Weights of a small GPT-style language model, trained from scratch on English Wikipedia.
Size: 9 layers, 6 heads of 64, MLP 768 tanh GELU, vocabulary 2048.
Architecture: LayerNorm before each block, learned positions, tied embeddings.
Training: a variant of Muon for these matrices, 6703 steps.
Each number is 500 + 25 x the weight over its row's rms, rounded and kept within 0 to 999. Layers, rows and columns count from 0. Numbers have three digits each. The size before them is the row's rms in percent of the matrix's.

# up: layer 5 MLP up, 768x384, rms 0.0529, rows 486-585, columns 320-383
# down: layer 5 MLP down (transposed), 768x384, rms 0.0675, rows 486-585, columns 320-383
up486 099:520520510501460543418514474483512517507518464478492487526513522469504512512533484478501532506501497472571513533506509527472511468528579492480483481466511493486477514495547465506513501486523483
down486 099:513496535486505454532489543497528477542511487518535527494502523503523480493477488515480509532542529501511525487494502519488537513516486481528512543459500525493535519474526535487489467466524503
up487 104:510534478480519521487501482497499491486486504503476501475532500484493518446442518516511472514501502560483519492505483498518554503504459485516507466545518543455493466557517524537508501511485526
down487 101:461491473521514498478504528502451538531531475504473492483509562499513486509499527531467512530497523514457477516538519528469484487469525537516526533523517457544500522500476493498536529472510476
up488 102:508496530496527451513480532528541482492487496533478498501507497492518523488528496459497491471508518490507521512477479464501502524492492517525502493462478482466517520481433502519495484499523503
down488 095:473479484528513506531547526514477458484510493476506496494456531514473473483517489523511477544519501562466488502474488506505479515544517492509525539532491439525469451521519538489499540473528472
up489 104:496484486477510506491515490432486492517477550482531526529494489459503543492451525472464475509515508482489510479502424491531530506523513494483508503499501474503548483482490496524492528480545476
down489 098:480465488519518511508486520478470507482501459529511513470484529515502461487482475460465501497482494471527525534535531463497478524491510551483465457491510527541491500532516494475470431475539521
up490 102:495541497532486507492478473505510514516525500490517461515478479485523507450529544511511507492496506517477486477482483516511466519507474513508466518481519503510487518485490500510483524511445506
down490 105:498481499462509552470493499520435507485474510488513525509500496477495507535506484479523459536515471504471484479481516507518522510479526472495507468492463480466512474456531522528503513550548505
up491 099:500486526506552519462485496516481454509527461438471515505510436526491501510505509518534502501534551505486489502484536477522505491497506504491484519475519439502554504502486502484542496456478522
down491 092:506531504491514483540482520466520485474509520546562508458536512480506488529495510488501500503472516522469442513454493515492479474517520550489519474535469509479503486512507481486497495514501522
up492 093:497494535474488472513517495531498559476478539501524479501526480491473544507493538480530511478496496515507491495545485446501541518491506481495509520521451506506469425482532504497494508505473474
down492 091:519532463571494518511487515478538436479472469483464494511470499521489497519444498527496512495500466488528534529502493492488476535508526518494463488526508481528527541496504517473507506466468512
up493 105:495498554479492486500505474553513468526550526492499512490493453494500499517486499470459500482467481516470472495510521492534541486555475529508549483541487512481521485504520470512409474544467504
down493 101:467516462511467471511500525562507506534546513498513433499515522511472496466522467479498500532505504507488482488522517511444484517473533431478487488492516467512486520501487518460505516544493487
up494 103:475495510494499510474527489517513513488460497512487490530499543485469502523502473536523465439506502479467500492505474546485482482477503485533517496516518560506472514480519481507480498529513450
down494 104:488515474496533525510524513533520498548522488481515496528515492505530524506484475540488503502548460545496480503537530504540503508512451543493458434492481474549514493469530498458540477493485507
up495 099:518463444517550482547512482493526475458479474500500480505494443530515490507508460484566473519475505465526502482504509503489530492554439515564513493486515487457500504500535513430523520493503576
down495 096:511521519467503514485505499485490485494516524520475511491487541512508528487474511512469505492512503502464505526537531505481533520484571489485471545499515485504506488504493516518482460494521474
up496 105:480516488529495497529464486522533516519495471524462529480454518495501535533497501517531500496509504510529510445493477463491501496503521511516509476499523507483480477528533504528517493511512532
down496 097:510507523496495491468488517495525536493523526448527471521503508504487487477524534498496516488488458489484559495512484525479502468522529537524482504479526465487490474452463531465469522541522488
up497 104:502526520511529490520493524503469502455548527531550479523515516478463517505491521515491500521540513485501504505516482480524473502552542469531520451514516511504497475502487523534460501467467486
down497 097:501473520500506528459506504453512535525493496495509525480503490526492472504476512474507497501465480508478508511479492523489514482550514517530468531494482487493517513479529482484489530465510504
up498 093:533504543548528514494484481506528512534470530495495486516511510483488495469483455471545533476486523490522498462495543471491480495536502478488515494512478490561489517503467546545509493514503524
down498 094:513529470507489527527471491517526491487515511501514494515492501482474510483473540477502519540485481501514483474514499516500485466479488547499496474517499519501547515479538460516446496451467485
up499 099:526497494521548478494514513493522492487476474492513530539480535565501495528523485545497495439497486459518471496531474453508493494507494529492497511520482459486539496537458554520491498501504486
down499 098:493492510537490524513479526490489535508484526516478480507478507512496488473522538464505512519522485496534474506478463492484482531514525513482502504482508487533529515444505545483527507540510500
up500 100:485478502498496500447502459531519553466493553484501486484540517509467549512500472508557495540511505487490496485494530461513531501484468475463486508462501484486464474514516526497519505500535501
down500 094:528494498541525542476497475482494464533494495531465501460470490505474532490469459486518530508491459512488501499454449493494454510507525528493480546487483525510517531506539510472465521492496529
up501 100:456509515484513456501455493465468477523460540490550524491488513478493496502537492495499500491478496492505514493522514485477539455511494514529494520519461536449495483504568491449460548474453513
down501 106:513556469495492518441547529512533543467548526484515492526497498512504536486471468539517470492476554512508496497490505503524503486523510511547485511549525527514483522543463469529504501514523540
up502 104:471500476485506489480449500567498501482502498495508528487505504503481521441495493494518454493487471530521495480522486472475460478530510532477498461509508498504479529492526457467489500495526528
down502 105:513542511506457490527538487521512484485511531478489518482490483494515511478497527503467504506493513475452493461484540502480454515504566494497453523511539505534521534492442482473498520465488453
up503 098:551535508502486492532493514527503482441500481513511467498487519473550477527533512487531499533494525465514514498530471490526499494501462461507521508487496482492516522512511484480543501513503539
down503 100:452450514504508479520517524475505554500467515517509487508523475490484459480518555480478531492477466488453518498510506503480495509508515534439498521499506486537536455488530503449480465499462476
up504 102:474489464516485489483507532550543463513511514512521515542538542510541538492516576512494478510477510500479533458477488480485521511505516482524495482508562520493468471506487507511447488494517470
down504 096:547440500483507486497519508474515505494490514444510457493501513480508492518511495501501525470532501546520519541475500471498447490474514504533457515486509498518487482462508541464486482531512538
up505 094:502532475527514538482524514506492496506510477545462516536540449528481507527472495531502503489505484560548502501523534514532524528483523499521477472517506565461456539513510475506514487507459490
down505 098:524487476506477493443504460517547488494553495498564515499506489497507500512469506512473516495527496507486502477514474512529488522484520490504531538466485435515528477454457504515457544518534493
up506 103:489510522484538507492503510516538469531503533479512520445498491508524509488477525503477520478493487525512476501486506550480523477494494490500481498546533480504489532449527506476518518485485525
down506 105:512520462520518539461452502487463456566482480518466483518495461469496488501484525463458539511528501495540489507509486515510495537525521496510462468504478511529556510506482513469497487494494455
up507 102:504509542509517530530521487480511474491572528448465477535466502492496518509487495511524558458477481509518490483511483539474491508505466503495466501477523474485504494525480473487491471513498490
down507 106:488467475481425488549439511520492475505453525522495492485493496496500495497520530513490524496511506479489473503508520470534534477489497454501487487507511514504489496503492516470484540469520519
up508 093:483490478507488512497498500542522485495487452508552456512504483512521535493449546510528515487534496488531543527527472489505501479503455518508508488551528503529498465524496465495507448514503509
down508 093:503538466502482495468470488484475523523457491499448561530464532486454497509534458487495454488486531520480488463477474513461530491473493470475489497435486527475513508509515546506463527522512439
up509 099:460503523476527467506484540507497475495498491470494515480533508464491479543538503479495530470487483473469536511486491481512523510485496486460480524518523465539523506497493492511449488465514499
down509 097:462505466468536509518506499488503487483468531535508528529485453546490510466511480556511513473491521510486497484524475530522513470475506472496552497487475479462486494541514526569528469531498484
up510 101:506516499534503560509496477490483547488525544488511489504493512476509472519473509498471498478536530496532474509484511550528498537471512469498518468488541502516530491469519474481494485485475500
down510 102:556486513508483513540549508513500482502516534472515475533488503439520514488530493509432545495487507476469473545496493509497480461453547523504534484504493512517465502493499496509510485515530497
up511 102:530495490476448506460532520470506451531531488510462497516519458491528503500545504503458535416513517448487496535483500489474539515473486524512493525463509464503498467497505536528510543482469464
down511 097:505471537535532499471490460499520509507502459466528520494496535493465489540468501504516522509471451506492489475519527516506481475483536524542516506528509482510544539516465524529496539508522514
up512 099:482463469508480480503504551513435509540487524465528490485473462465494495538519502504495526544435497486515505527525493463470511483509508508476475488470491488481529466502542513531527492471500458
down512 103:495471502489486522475503502538484517510493503513504509506486527498472519478484510455471515466536486507458515480528502537521465501472517486479466512510500491533493486521490538517527513528513544
up513 088:480482489478527510524469536522535496492464541473488497531519459485488485489477526488493507481513488517509538482488508517498470515539524525484466474520508507505464483513536427473476482519480466
down513 085:480524525519538515481493519517501478487492465540501497464482491506500536485486500485540506496477484473524493459507479529468496546501520523479518522494515516531512499498490480491501573526449533
up514 096:492503513478451508534526478494487487488464512508493499507500511511530452510520451500525511512498481448508438489489513495436498534511478487503485485512497499501496479541513516480458475517501549
down514 091:508524552528517513502444496505477481511512527542507515515496453545486544468517517511471499474480529504513519471482503521528491514496505488487512502495473500498490501498452510490466474492477492
up515 103:509496510481506523478514534518530472512559504487490466542516498522537508502507491499517504513483495525450511479498482504454495519504535505498511481511520547486525494520529552503526516454526507
down515 097:491517502493518495491461483529486484524485540508532505522475498487430524535501490502447525487506536495491510552502533495524475495499493504506520489558485501492496503524497435517492505527491492
up516 099:500499525474464529470447493505526507473527531501490504519496491510511484578496514489475537512505531505513534525499478491504450504524467474528485483514515501494508468508519482519520488515524460
down516 099:504507487530571473576528505497526474531504509540510468506521565473526514496528505496506461525506481505481456503506527508502511539486455487482489528502480483500489518502464531535494494546494501
up517 098:468472475521506505495536484491517498487492500485524528452484458512573451501456452485473511543474488558517459469461516497490516493495498501475521522473492553528498469511452489525532498480519513
down517 099:526484529509503492529510502478497506466500527512535458562454502472510486536486484473540475511527553480498526511527483533500511508508480505506509482475520466492512551461523483471504489504454509
up518 096:485527473516527498497529460530482540464523439503523463492502532534487496486559496480529520485509481501448503516468480500492507513456502479513493534470483453486503526519519513488487471443579520
down518 093:520457466526478549510495494484524493474499488508508503506552505517474430479505498509460518527473483533530508491538451489539469514515541519476544467465490490472518495483552458479486558452490516
up519 102:501524482487558514495516489467469453473506517490464489532523529452491508458483548485498537509488522511497503504466490498499496517507500448491505490504506511532501523451550519482498518525481483
down519 099:467516498511518518513497512521517482512495478476548549486450468459443449510483499514523529438490503475517514503455507518499478484475487540493568480512506439466557449487542486481502541488482446
up520 095:511566504521504483467529504524572494441470480514477521438465467470472537513499511529459486489502483458503507499478514503484497503501475514469509516494465507527478504496481541492468469511464512
down520 098:464504467460516486510506545515476511518460507537500494476465494532566444494503528457508469478522525518478499499489494522523474514462510517497518508542569511492505497483539488530508514469521481
up521 099:532517457498483526513495484459503512460518494484447459527509478436502503517548500561492541499541503533511503507481498464515528517485530470507529488479470488545472508556496452485539473535481502
down521 098:501511539506476524478547525538470538516462513540551507517500517500481512465520486469465492521437505521475516475483492493422480519503503454494494519532501530506501478512479544487462501537530488
up522 096:484483521524488536506482470558487515522511495522469551513472486480475566509550519521496508518506500487508536535536509501549507515497459518484485540478508519532515478482539521508492554460471514
down522 092:509534464479464514502509531488502427464481536500523535492478537477505484475457534498481440513510485484475460463465541473458542531501504519506567443485522492515485483503505500445476507529499485
up523 102:502516480506502513486482534512487492481504496488550446466520493493494502525524527475433489438497485507516512471484502492519453496503469507493482531506454473503506501528500526528486508513495480
down523 098:493531528498507500544490471474475492484514453559457527484479547497499493520507503532527498515512513485462482530519502506533499523502532505511511480424506518513500478495482492543564540474516515
up524 093:441477512515505498543510485480541511493463502510494522468503475491534484498537471482481488521489496528520534482494535464518493527507453499473488489471504500523495497481494499498498515495495496
down524 091:545483493512499451449463501487483500493495501477510525536513558467521511508486532522506513466496466547473466513500487493495472477514483513480477512514483474508530483487523506531490509494527510
up525 100:485529441491472498479492508504488477517565475515481480516514429515496497452504483521524494498517449500517494508490475477536526521516524517472475549473478517499515508484529466510509471511529491
down525 104:567473512482509452510492477477492508487496517494492498497508525556516544498419489458467505490471509510494489522510486476528521511506558502487489518492470506524480500461464567512523506535505506
up526 101:504495537525439471474502486466511538519481523494460504534525496530477472523506500548506519472516456521505472485483527484531506516468515467529463499473446451515485474502514473517494501491553511
down526 102:496495465477472500535512500492492510533457505511517521501496498490523515499534466527489494508457511473441513476524508483469477474497498530513538473482528525479469517499552488499515477461533501
up527 088:467491507459486485508563486471505485526482520483554476506512458455492468506493467491501507512518528487485474517520519521505481485471515477469485539519511509492520497483446488510472539470539530
down527 088:537517527537554540467439499535505510495512502501471506489465520539443499550509569540516464484506481535544489492496470458489525481508513561533514499515500493460490553500563454478499524517482491
up528 100:546505527502498472525473513508515513487496529509510517498501534506528483478482518456505489502499516477504502448489492505511448537525492498529481506481518461530511508488506551508530508514505488
down528 095:460492494489501490514484497455535551477541492477445506425506515502478520544504523523495486517518512500533473523446536512455491473565488522478508515485479522506491496502522482474500508507536521
up529 094:487568532503457477515513502465518466501490472496542535524479503483521476513491513481500508483480517498527484529524512490523535484493498526470477520495498490447509516508511459473481525507521535
down529 107:482482498478536500497465504469500520479481542478526500547505519554467496473514540551496514475500504536470507468516487480515460533497504521520532516540524536531453517516531514515502508510503483
up530 104:491498536477503493478497540528510509490518484517489514575527474528481499506463504528510473472492491519488498510453485509492522504466520505581505489477506464479511486473480506495516492514510525
down530 102:485467556487458514488488554489503497490461524527486530465512451458529511542484506486504519469512468500476478503526426526493529506514479471505434522500474488470484442520501523530523489475518535
up531 100:521498485491524489480467476519531450482542530510511486500446438543483506507512513475505477500513485493521518480469483493473488502524506499541458454456549504496468500514533530519473476498510498
down531 105:470491482512456498557523521463483559547518522479514481500513496495515506499503516529484536505503505497464495474516473500540494501478480540522481480518486524486436486522528534514471537549468492
up532 097:510472514479497538509503549510502493522480508510549480545476494503508486472454491471541485514492524517510513505481502529493525530484496515513472493496497498523495541499487508494493500536471500
down532 101:514488472537534516521482492474481485478503515525522480480504488487511469511513487482479485477503564477535490497475485478535511501507515502509503480483479471485492464493533504523478457456546513
up533 102:523512444526499458484488474527550493486488508532504503491524496527483540518500506508504483467501496523490473421519511454509507474487489456520505488470528486502458506513509488495502513477559504
down533 099:490490488490511512484499513539500483564494554517517551506480501504527569525460500524480504534530522512513517527514509500508527506525473501527465526483514504489528509467517504475482471510447502
up534 101:542502479520499528527522541502502510507498436485472526488520503484523508466483505485502492530506487521516469516498482484482455523459520495502479489526509496495509517531515459460520487493477499
down534 096:473510508481513486496447515508482516521502536519482455514498499509477508513462478478489464547492478515518499513519482501470515475456495499483523509495493531492500502494512528549560483478475471
up535 104:530512581480512524517461506505508481483501536493484524530526517483483534505534559506479497546495509495467473503476487524475519445518490540538508541523503483479496505513542495506451459483480500
down535 103:545500495494489502539501549485500522510472484449499491502505485550527563514522508488490515463527477471489486528516463471498438518500552516464482505490499482456517494498490531493492492537509520
up536 100:489504485492478531519512490491488461480480492513539540441449499494504500507475472501510492485474507503470488461525542538503500497509505474478479518493513498463536471484545511501527518485490533
down536 102:499518511518487482477492503488534524491568496502487480492490548489474489506531461479480524496509513488483508500494508493531426454504534518554523456516492464504532520551483480505502503484530468
up537 096:488505470512502501526492515487471507502479491520483501450535496536530516504514475517495511506507531465442515482491521536478487487492494533526508483477525471545489487501494501534517510524479503
down537 090:499538543493485503499508448523527527476531493499471508510471479493491535499466547556526508488505489500524470485515502474533536440533485472470517506524499464503514478515519461483503520456518467
up538 101:517511523527524467503502493490453506488452494519520492517518495452499501501466522554510540483486497482531532501505496442470567521480463493524491508543505463511502534502477524529509534503469533
down538 100:519465504483483536513453507515529500546511487468490500512494530526478512533534492453450491522488471503560462506543481494500518565540534485506486497501455561521507476482459483494497493499501497
up539 104:539529462530474532485504522519471453528500480533486484549508476511518486485526517480525479484462455495494530504493479519513472506479541497503476496478523478551509462515514494494527542525491480
down539 108:469481485510470512492565503482503474465529462515510501505503477465513507535486495563525539522562481490540527530477487545532479552518462514508456522522475469516484516490503542472456514524526524
up540 102:519488493524521507487521521527508469482494499497515519503433497495517491502496539517513529506469530478520485518466514520475497504471481500534502479490538522474519520492529525474454507511500473
down540 100:526537528512561487498471515445518508490487510539500503491512496465445483488507496485507539526533497522541487500522498521502525500526533517508457525522486473495514466498507430521500512466444494
up541 097:513492499472426513522517543502512484484543504524500447494533517509479491559526506485485494483480497476472507504517476461487505526485442512546518475490555538508500499492475516495520506516469525
down541 092:440506479563480517512481477463459470511449461477501524521478482522558500493491541479532514474506475520541511502451517516492487500523519496492473541537440461470532537516543496515475522527468487
up542 101:495476517512520467519543501462528487478485499550497517517477492514489543505510570503494513500485477520468511468493511548517461467463504475483498507521556526497493480473497523520516525486485483
down542 096:485471554478518521467492494511503553503468513482489519507504491497533521484486465535469535510528492456500440466481481482512473490526552477468533479481471487480468455505491541535522486484510551
up543 102:521498529504490521480518539517452494468526479524474492483522478507498454455519490523504499525475516538487462505489463509493488530475512507478483507519473516536485493490490530518465489533455520
down543 103:514523496506534538516464514508492489520525491529498533552511520477504523540547493539498467487528538521537527545504557487494488524513485501514467518484544506495515521533547479501525500471507474
up544 093:493492546521447520462509467509482505524505537542487484489519509529492488511519508462514519532501487541446509509488511481488480505491500470476491512488496441496500545527545481546483522517505492
down544 097:487473508490520476539496484523530475470479489497512493518515500489517528479494462493540489496532472465540471486508512491497533478448482486515497526505523503484474480525471507500520469530502496
up545 101:458480502550518470512497521513514489502487514506530466466509490463524515528500497462479505514500506484502497499508508470511520537516452491508476474478481466512513483509488491509492449493509530
down545 102:504519498502504504484521519476518522465497500480525533479481546541547482439519513495513522487507481505585531476459546540494482516474519518526463508503543473522464476480513512487485516560506498
up546 102:507493535543482509502519491506485547527513495520541509540496471487463523510490487484522479501461514522456498459497509486527500540519488529501543498508473507484554515525489508470526516514468497
down546 095:479500492493501511465465486485490498505480499532458517463521491531557503463558487523481469508530521516477474515512510500493509516483497501506505535507525518514533505497471490506496514535551545
up547 097:482469511508504511494503486462516526521477510523447504482484537484508487495494524504524471472460508494449503477468520492492513495484453506530526452550515485475485473524565455520501480500524510
down547 100:581524468487493514555483531492485504483450516515478488529466485527478499516468483503521474500516492492499486519498499496521477503569532508509509505496503516507493570497463517467487516542511521
up548 105:516499517509514492471450477546461487485521535518469531498513516541475534496482490529484499467493449476508474519467525499500466485544506495503523501521453520512512492510535514516487470447533514
down548 104:521464515478466506528452490494542491481455473486484445523492475493505464556510539540518539505496535495471520516529499493477450492518486455491510483500441469495508497541474511527484485508520550
up549 099:517482497521504558489520490543495479498482449483535499554478513515541525554492513485497504505524538558507518530479481519500533462537512494476457506481509493528512493501502499523514492468518462
down549 101:471507543476483454470471506473537483498466491522472490528510480526492539490501498494473512536522510452501495430496489521542462499516520485503522497525465485491464506499475504487496532502540514
up550 107:539545491529481484514514484492519502502452478507543507509517521499543522532533481479475504478494514487516469505440491494436493510511489439515476496539476518527469534479507508549480536462506481
down550 096:513477519508466518500508435482536500544506518505531482501538498512526474464513523485520532517477491520473515508508500483500452496488504546531451482522482494495495480495508471502510518527536471
up551 100:500488494522517467506494522523517445508445517477512487494448494556513503569496505505462485514433480496494482493518527483508499451516500515532492513512531476490466511542495475550514465486510493
down551 106:465476475500504470490513509476508459513524485468457493471507482533489512498503495507479477473537497516530498505523490507501499482514467498502475511469490481462482531558539516492464479476493427
up552 098:516496477474479536499485481565496520530510491522500508492493460520520510510528511478514523533526489519493466498495496486498465482488511527537506504491500524520477473497501488504525500431517510
down552 108:508496508501522466510493524516484476459494509501492494518495517495513512525534473511526476569503482473487499508462532485509498542487475482505504476521513503457532488452471515478510493459467487
up553 099:489474526522529482467514465531481502513503504470491494543494489512468513444496491494492495482493522449508521478478520544475474530470571507482502489470488464497471451461480476509501527516523496
down553 095:506507511467488490521484490484532499522469494493450516465503477502520496542481500510512466510484471487503502506493437471510529488547476473501486517498549548456506545492535527491458464473537511
up554 099:489484485499527460528536501489495506503518505494488485519498500450500497507478512484507495530538489543487484523504476536506480469497445493498460487511465481494509492516492489468460491525510498
down554 098:481539478552466513502488460492477556501540499533510487453521477471482503503519483512507531478465521502505473511494545493510500491533492540487510517522520526514489509510498536545526490485480498
up555 106:532444493522473499447512487462455536483501529570479481505504508448441502513510524501463489458496526528526502470494556512518496502511502549523496508500533506511500518531527517491542498453481459
down555 104:492566477537511512520489526490506500485433480479494496535499515488491516502499489488443487484497522492550513549495513483540494461468524489501461520498535517494458523487482532509511480524536526
up556 091:515489517494499497500466491478500503473501543538485547490519427527524485501541501488478549491511568550517512521485513526499503535496513488521489506512484525519495505528507477462483522462528504
down556 088:510506482573471519505498472556499537547506468444485471498490521494487502473454497506525461517483491512515513474499504521479542478492464452514533495496524442490553535509481517519513488523511522
up557 100:509483523486501519531495497491498491512538507499475473506537501502513516476492506520498514535474530520498541431461464471494494498504473490509483553508476451440434536495508482484474481510504472
down557 097:469533504551528489473488516527524481470491491501518465484533460519506552541474490453493484496512510493530488485488527502520449502503537488518528457540523510492501503504548454486534519446520519
up558 106:498475515537494494509507523478493473452520518481501511540495538497533503528493547511490500503536533480518478507469537555513466491519504516514475472441520488448482530514451550479466445501499505
down558 105:536497526537496540494492511502485518483493506512486526481482460486484491505475454507470512552474510533483488483524452469539493456504489509516490469519488531549520495486478506468523517493480491
up559 106:511514501519467483490511540503502451544551513530501497503480500496435520482538504506458477500479506515509501516475479558451482515478516494515501504491481491492482491500502479476505546521510510
down559 109:448543496486489482487461511510501511516477517487452501499465476492476465503495479509464497515499486504461467497471538514503479556482492466447485538482491549523503520514462512494447474473457498
up560 104:524501485486496477504474482496493528526476508512472446505537463497502498492528530496519494464505505495562507498505510487553485476562486510470561467546546490500483499475517482483551479503517506
down560 111:557461485488497523511480511508541493474484521510517497488512509468505533535517510542501488493482528476509534458515488488462516436535443508522466510533470528506486515510513523525481457538514489
up561 104:507450474507533519498484494490471493491524496490472515496487484475490510524466485532500466480504508508534490490467480469533511483484524533522511476518507505461463495502468508462483471523515502
down561 109:479523483480487512504479467502511490475513563447517520487550507526482451506532498474537494456505479531476496535488509529538503531485516516502491533503466482535522534438500497503491461516490530
up562 099:489497460514508484499506503505506490487447454491530475496458500472516522496516518478540515494491511542542484492523520519547474496477485489477516471487477465513482495514528475518467495441500488
down562 101:533480484496515495449515508505524469511494493552525522477520492537511511491495555477493518517480489536466472519475534472504496511493478536503498469478555470472504541513490505469483495486542539
up563 101:507498518534502539516510501525500495499538454522513501492461493508551496487479488492532523479494467526504523485532553484516481478471522463481511518492506491532515517539495515528511508466477501
down563 101:546504542488477509477521489521490498470480534512493524520494506497498479490499485472546522497508491503413486492502518465507515456467459474476508471510484494464522538543512492506470455466536554
up564 099:488483516495492512479476527487508503481495492475472484502468551507542496513510493483530471508491500506444527500492508492490466454546500475507496537551494471508499463513494508533491553515511515
down564 093:560472514480514504475526466512509488500557513539521450528519429532506519503494496514481521539505465501472472525482445530474501464515509507494496518502500507503513547462473528516510495480519494
up565 102:506494479547469489519486499519509509506543527500516538481468517500558505536457460508512534505437465491520501477481508466521516504493481514480543532468508459496493507553507465549463522509515473
down565 096:511503453529523505496508444504490482521545466499472438497526496554485514509516512478466539480485534515551511520481523513501458535510496478511457452513515520502460506480467486496504508492521486
up566 099:539489515524486552498457449508510484471513488492429457543477500529524505479524530528491501479489489530539470477486473524543528502460495498506507521510467539479512525514542479465462532545490476
down566 103:465524506482530517490513547522513490506499499473504516508528528488533480563510511522476489513524494517483493497497511517502480540523487475476490501503495480481487502476450499506529477480498522
up567 095:513495505562488499446467503489469485473502481484469471489537512467495482507507507493475498529471449541513510489500474509529512519483483536488501507488493501544512537533545521428475486521504529
down567 097:505482524481526488479497465474484480558471539521541442495456502520508541418518498527492504494564540499519476544524486467440521493532521496473508509507514513470514499504443478519520514474510508
up568 093:494564535512488504546510487521528493490522494493500472487517533483503439490537546542471508502510511450504471541477536479503534497485479497531467537507494490516533519491518478472509517512509511
down568 093:529455454481546518490490459498494502524510494485506518519485469546495535478476452528511498491476525537533528469506484497556479476560504457510477523506509453481448481497465447526518499501534489
up569 096:456491455496532525478495483534520545536480481480498438489493548487511498475512523481510470448499521513477496532488494546477493504478477494450505484505469486487529486474475497489511501540517499
down569 101:494494491483530478482472508489488480557496469440479523534502500494435528486519513562502501511493471471524475489489507513532499538504495527509451490486502542462489466522500547474531494505471477
up570 106:478543507538464513468491505517463522451503488517481504491504517530500497512527483509500516472504527484507507499549494510489478476457483512504548489531522493484487487503541514558501504538457497
down570 105:505510490549500547499510536486555487500466488537491501529464530472552467532477483520493481492497530493533533536540490505473475524514531523462521462496560523512506527487492459527455530520494504
up571 095:515482548515505512497503511529505517503497521472537525514463505546561506503484491495501464502537473505477467508522505458522524495512457512547506475495511482494509544529507472488480466567504480
down571 098:507544465480503507524507514525493490491486514520503480496542485514491464467454519518488490528510496481503479478512492510483511484488512522439460517493490507478502494478500524487522493505518516
up572 100:557444466520474451475570511484536530483456523547478480481479486480476513501494478435534479518509526515516471493521472476480503500480522467508469545528542528495514495473495505505497529543480488
down572 094:513474537522453515502497496543504497512522497533481502520530530535516523491497503474434541493465481477478447510483512477467514506508529485469540503471470499475491508499498444459490541503506465
up573 106:484468460474477523504494537509501548489476500539506486499487491450530520485520504504496542477547516534546508492459524529536513480501499517496478511469496477489490521508484487543449532509483500
down573 101:464501499522506485506522466509514560486522510497513507507500522521508461520509525494496481494495546474481539470527464518472495444478482435542521474490536461533507503533514459503526486548493517
up574 095:511492462524502541495510523513474538512538488492479482510481501515431520466510483491497510461484515499489497516495481528522514505513489514512506493440510499472502537555479484490491450531512471
down574 096:464460540511503516473539500492529475476476508471513512474452547485513482544525497485510499490511496532503478494491532505546508503538499486469474524557496498513537477520487470498511499456475517
up575 107:502493503554532497483484507549424476496462539488515491520549526484502485492461487491527482469484504483477476485513547479515478461534499516493509497498520541482505456547510486494511459465507470
down575 112:508446544538505513483531456452494492501493468508479526461508561488522530533517522514522505518504504498481513471517499480500520490459508449516481504458507497506489555462503482491488440513483524
up576 108:549514470492480510479457478541492460516507505465524502480486453520518544486504502483501503497469456520488497439497508471483505479515509482519538527531486512475485512526514477550516518532474510
down576 112:567544541480517513503556519530467483468489492468475526486452511496511579494534485504503526462515533494507501523523481493481480470518480513481522506521488539538570528502486511518506516522553533
up577 100:462501503540524554508498476485446489475425482507511521480542502473431483485528478492499482472478513476480440519489523440501504487456498487495480490502533472485450466472506492461496505494493520
down577 102:530502498535505478471532501515487496467492486515521507526485458562499519541436527512534526503473475541496531532533510569487517509514502473518499492542475466504567520506475492510527511518503508
up578 101:525510507483513494461505464498551537496487480504522507530540523513529513511463512569539489524520489491490512508471491497445449484508453507488492500483472439489502479488501523577495502455507505
down578 103:481549517521487514482487496542472508514525521527505501487522444543480523531536475495489540504496490511485519523495491496456532486501501502558541461532506519513493507488480514532464511468481531
up579 103:496525491504511524481491483448507504525510490513505541521469535492473513454513509451466534446487527495505494490497473498514485460534550495500501459470504512520537489513518510426516485492506510
down579 108:473511526488480533506532468485502545471470499497497505502483492481502508495469515496497489489488534532468517484538552468533465490516538507469517469490497493505497485483518512486500515467464518
up580 100:505489513495485516508510506545504533509512518492512496492532482494539530525498486500503514472548515536498515459465526488486523494479470502510508512516481494524488487508507531546525518514509490
down580 094:512538516511459504490493505488480517460497507471485494481503473448550505525528511499521468513536488502502539508484488512488488468472539519494497527491487503491488463457519504531494532472492485
up581 104:505483494511516534487476484535481494455482488479531479505485476512464515491526479463450509434494537477521486517522485574487536506514504476506523513500513520517485466509460484461475465458503504
down581 097:499512548482469489471492486514500488543496551507485514513518518484506476509488534511522500586509487503455511506466497432534465465472515519497539486532501509472539525495511499482455478507505521
up582 098:510509447542461465505523516461454491492499504498535501510498548506540543456487524491510511502514486501511498480511510447488479487521499516505505494487531473497467465520539485518493425473507487
down582 101:483510548506504503461514509487494518488516473511561509460517462484495518510499506473475503513471560487499519533513487523466502474473473521482489494495485511498521487493472506456495545482490527
up583 102:541458496500530525498479528463474496517535483447513563555489536490466525437503504538473494480557466486474504480489483479483550524483451457501481490495498482491480465512502528467496485509520494
down583 106:539531519497542455465487509465499530523517519510493509483501532434497454535490498488493455470523521502525502542542493499517544512472501489532448491514486521483523483484525519505492496496515467
up584 107:539501538542457490524464491519540522471459520526518544465471511509513511493522528499517469477524531522486479484526484529516498483511492496501516480463459526513541501506497547509520505501501501
down584 106:495539505454490530490510493464463457494507476496473496519513476500501536505484475512486542519488463487497563520510531445503514469483506483516479480503496477511465513513513504499482495490509507
up585 098:513526488487525486503497473522554547520472540495500460502510522497512507476502524460535469482508502492484483509503568526487498514489479538482494487468551472498484505465498503536515493500496490
down585 094:472523475461524469489512480502456473502506455459482484475485480522495499530502476543495475536502481519481512498452460486528501505488506503479491496534506526486521512506536490496532512513546485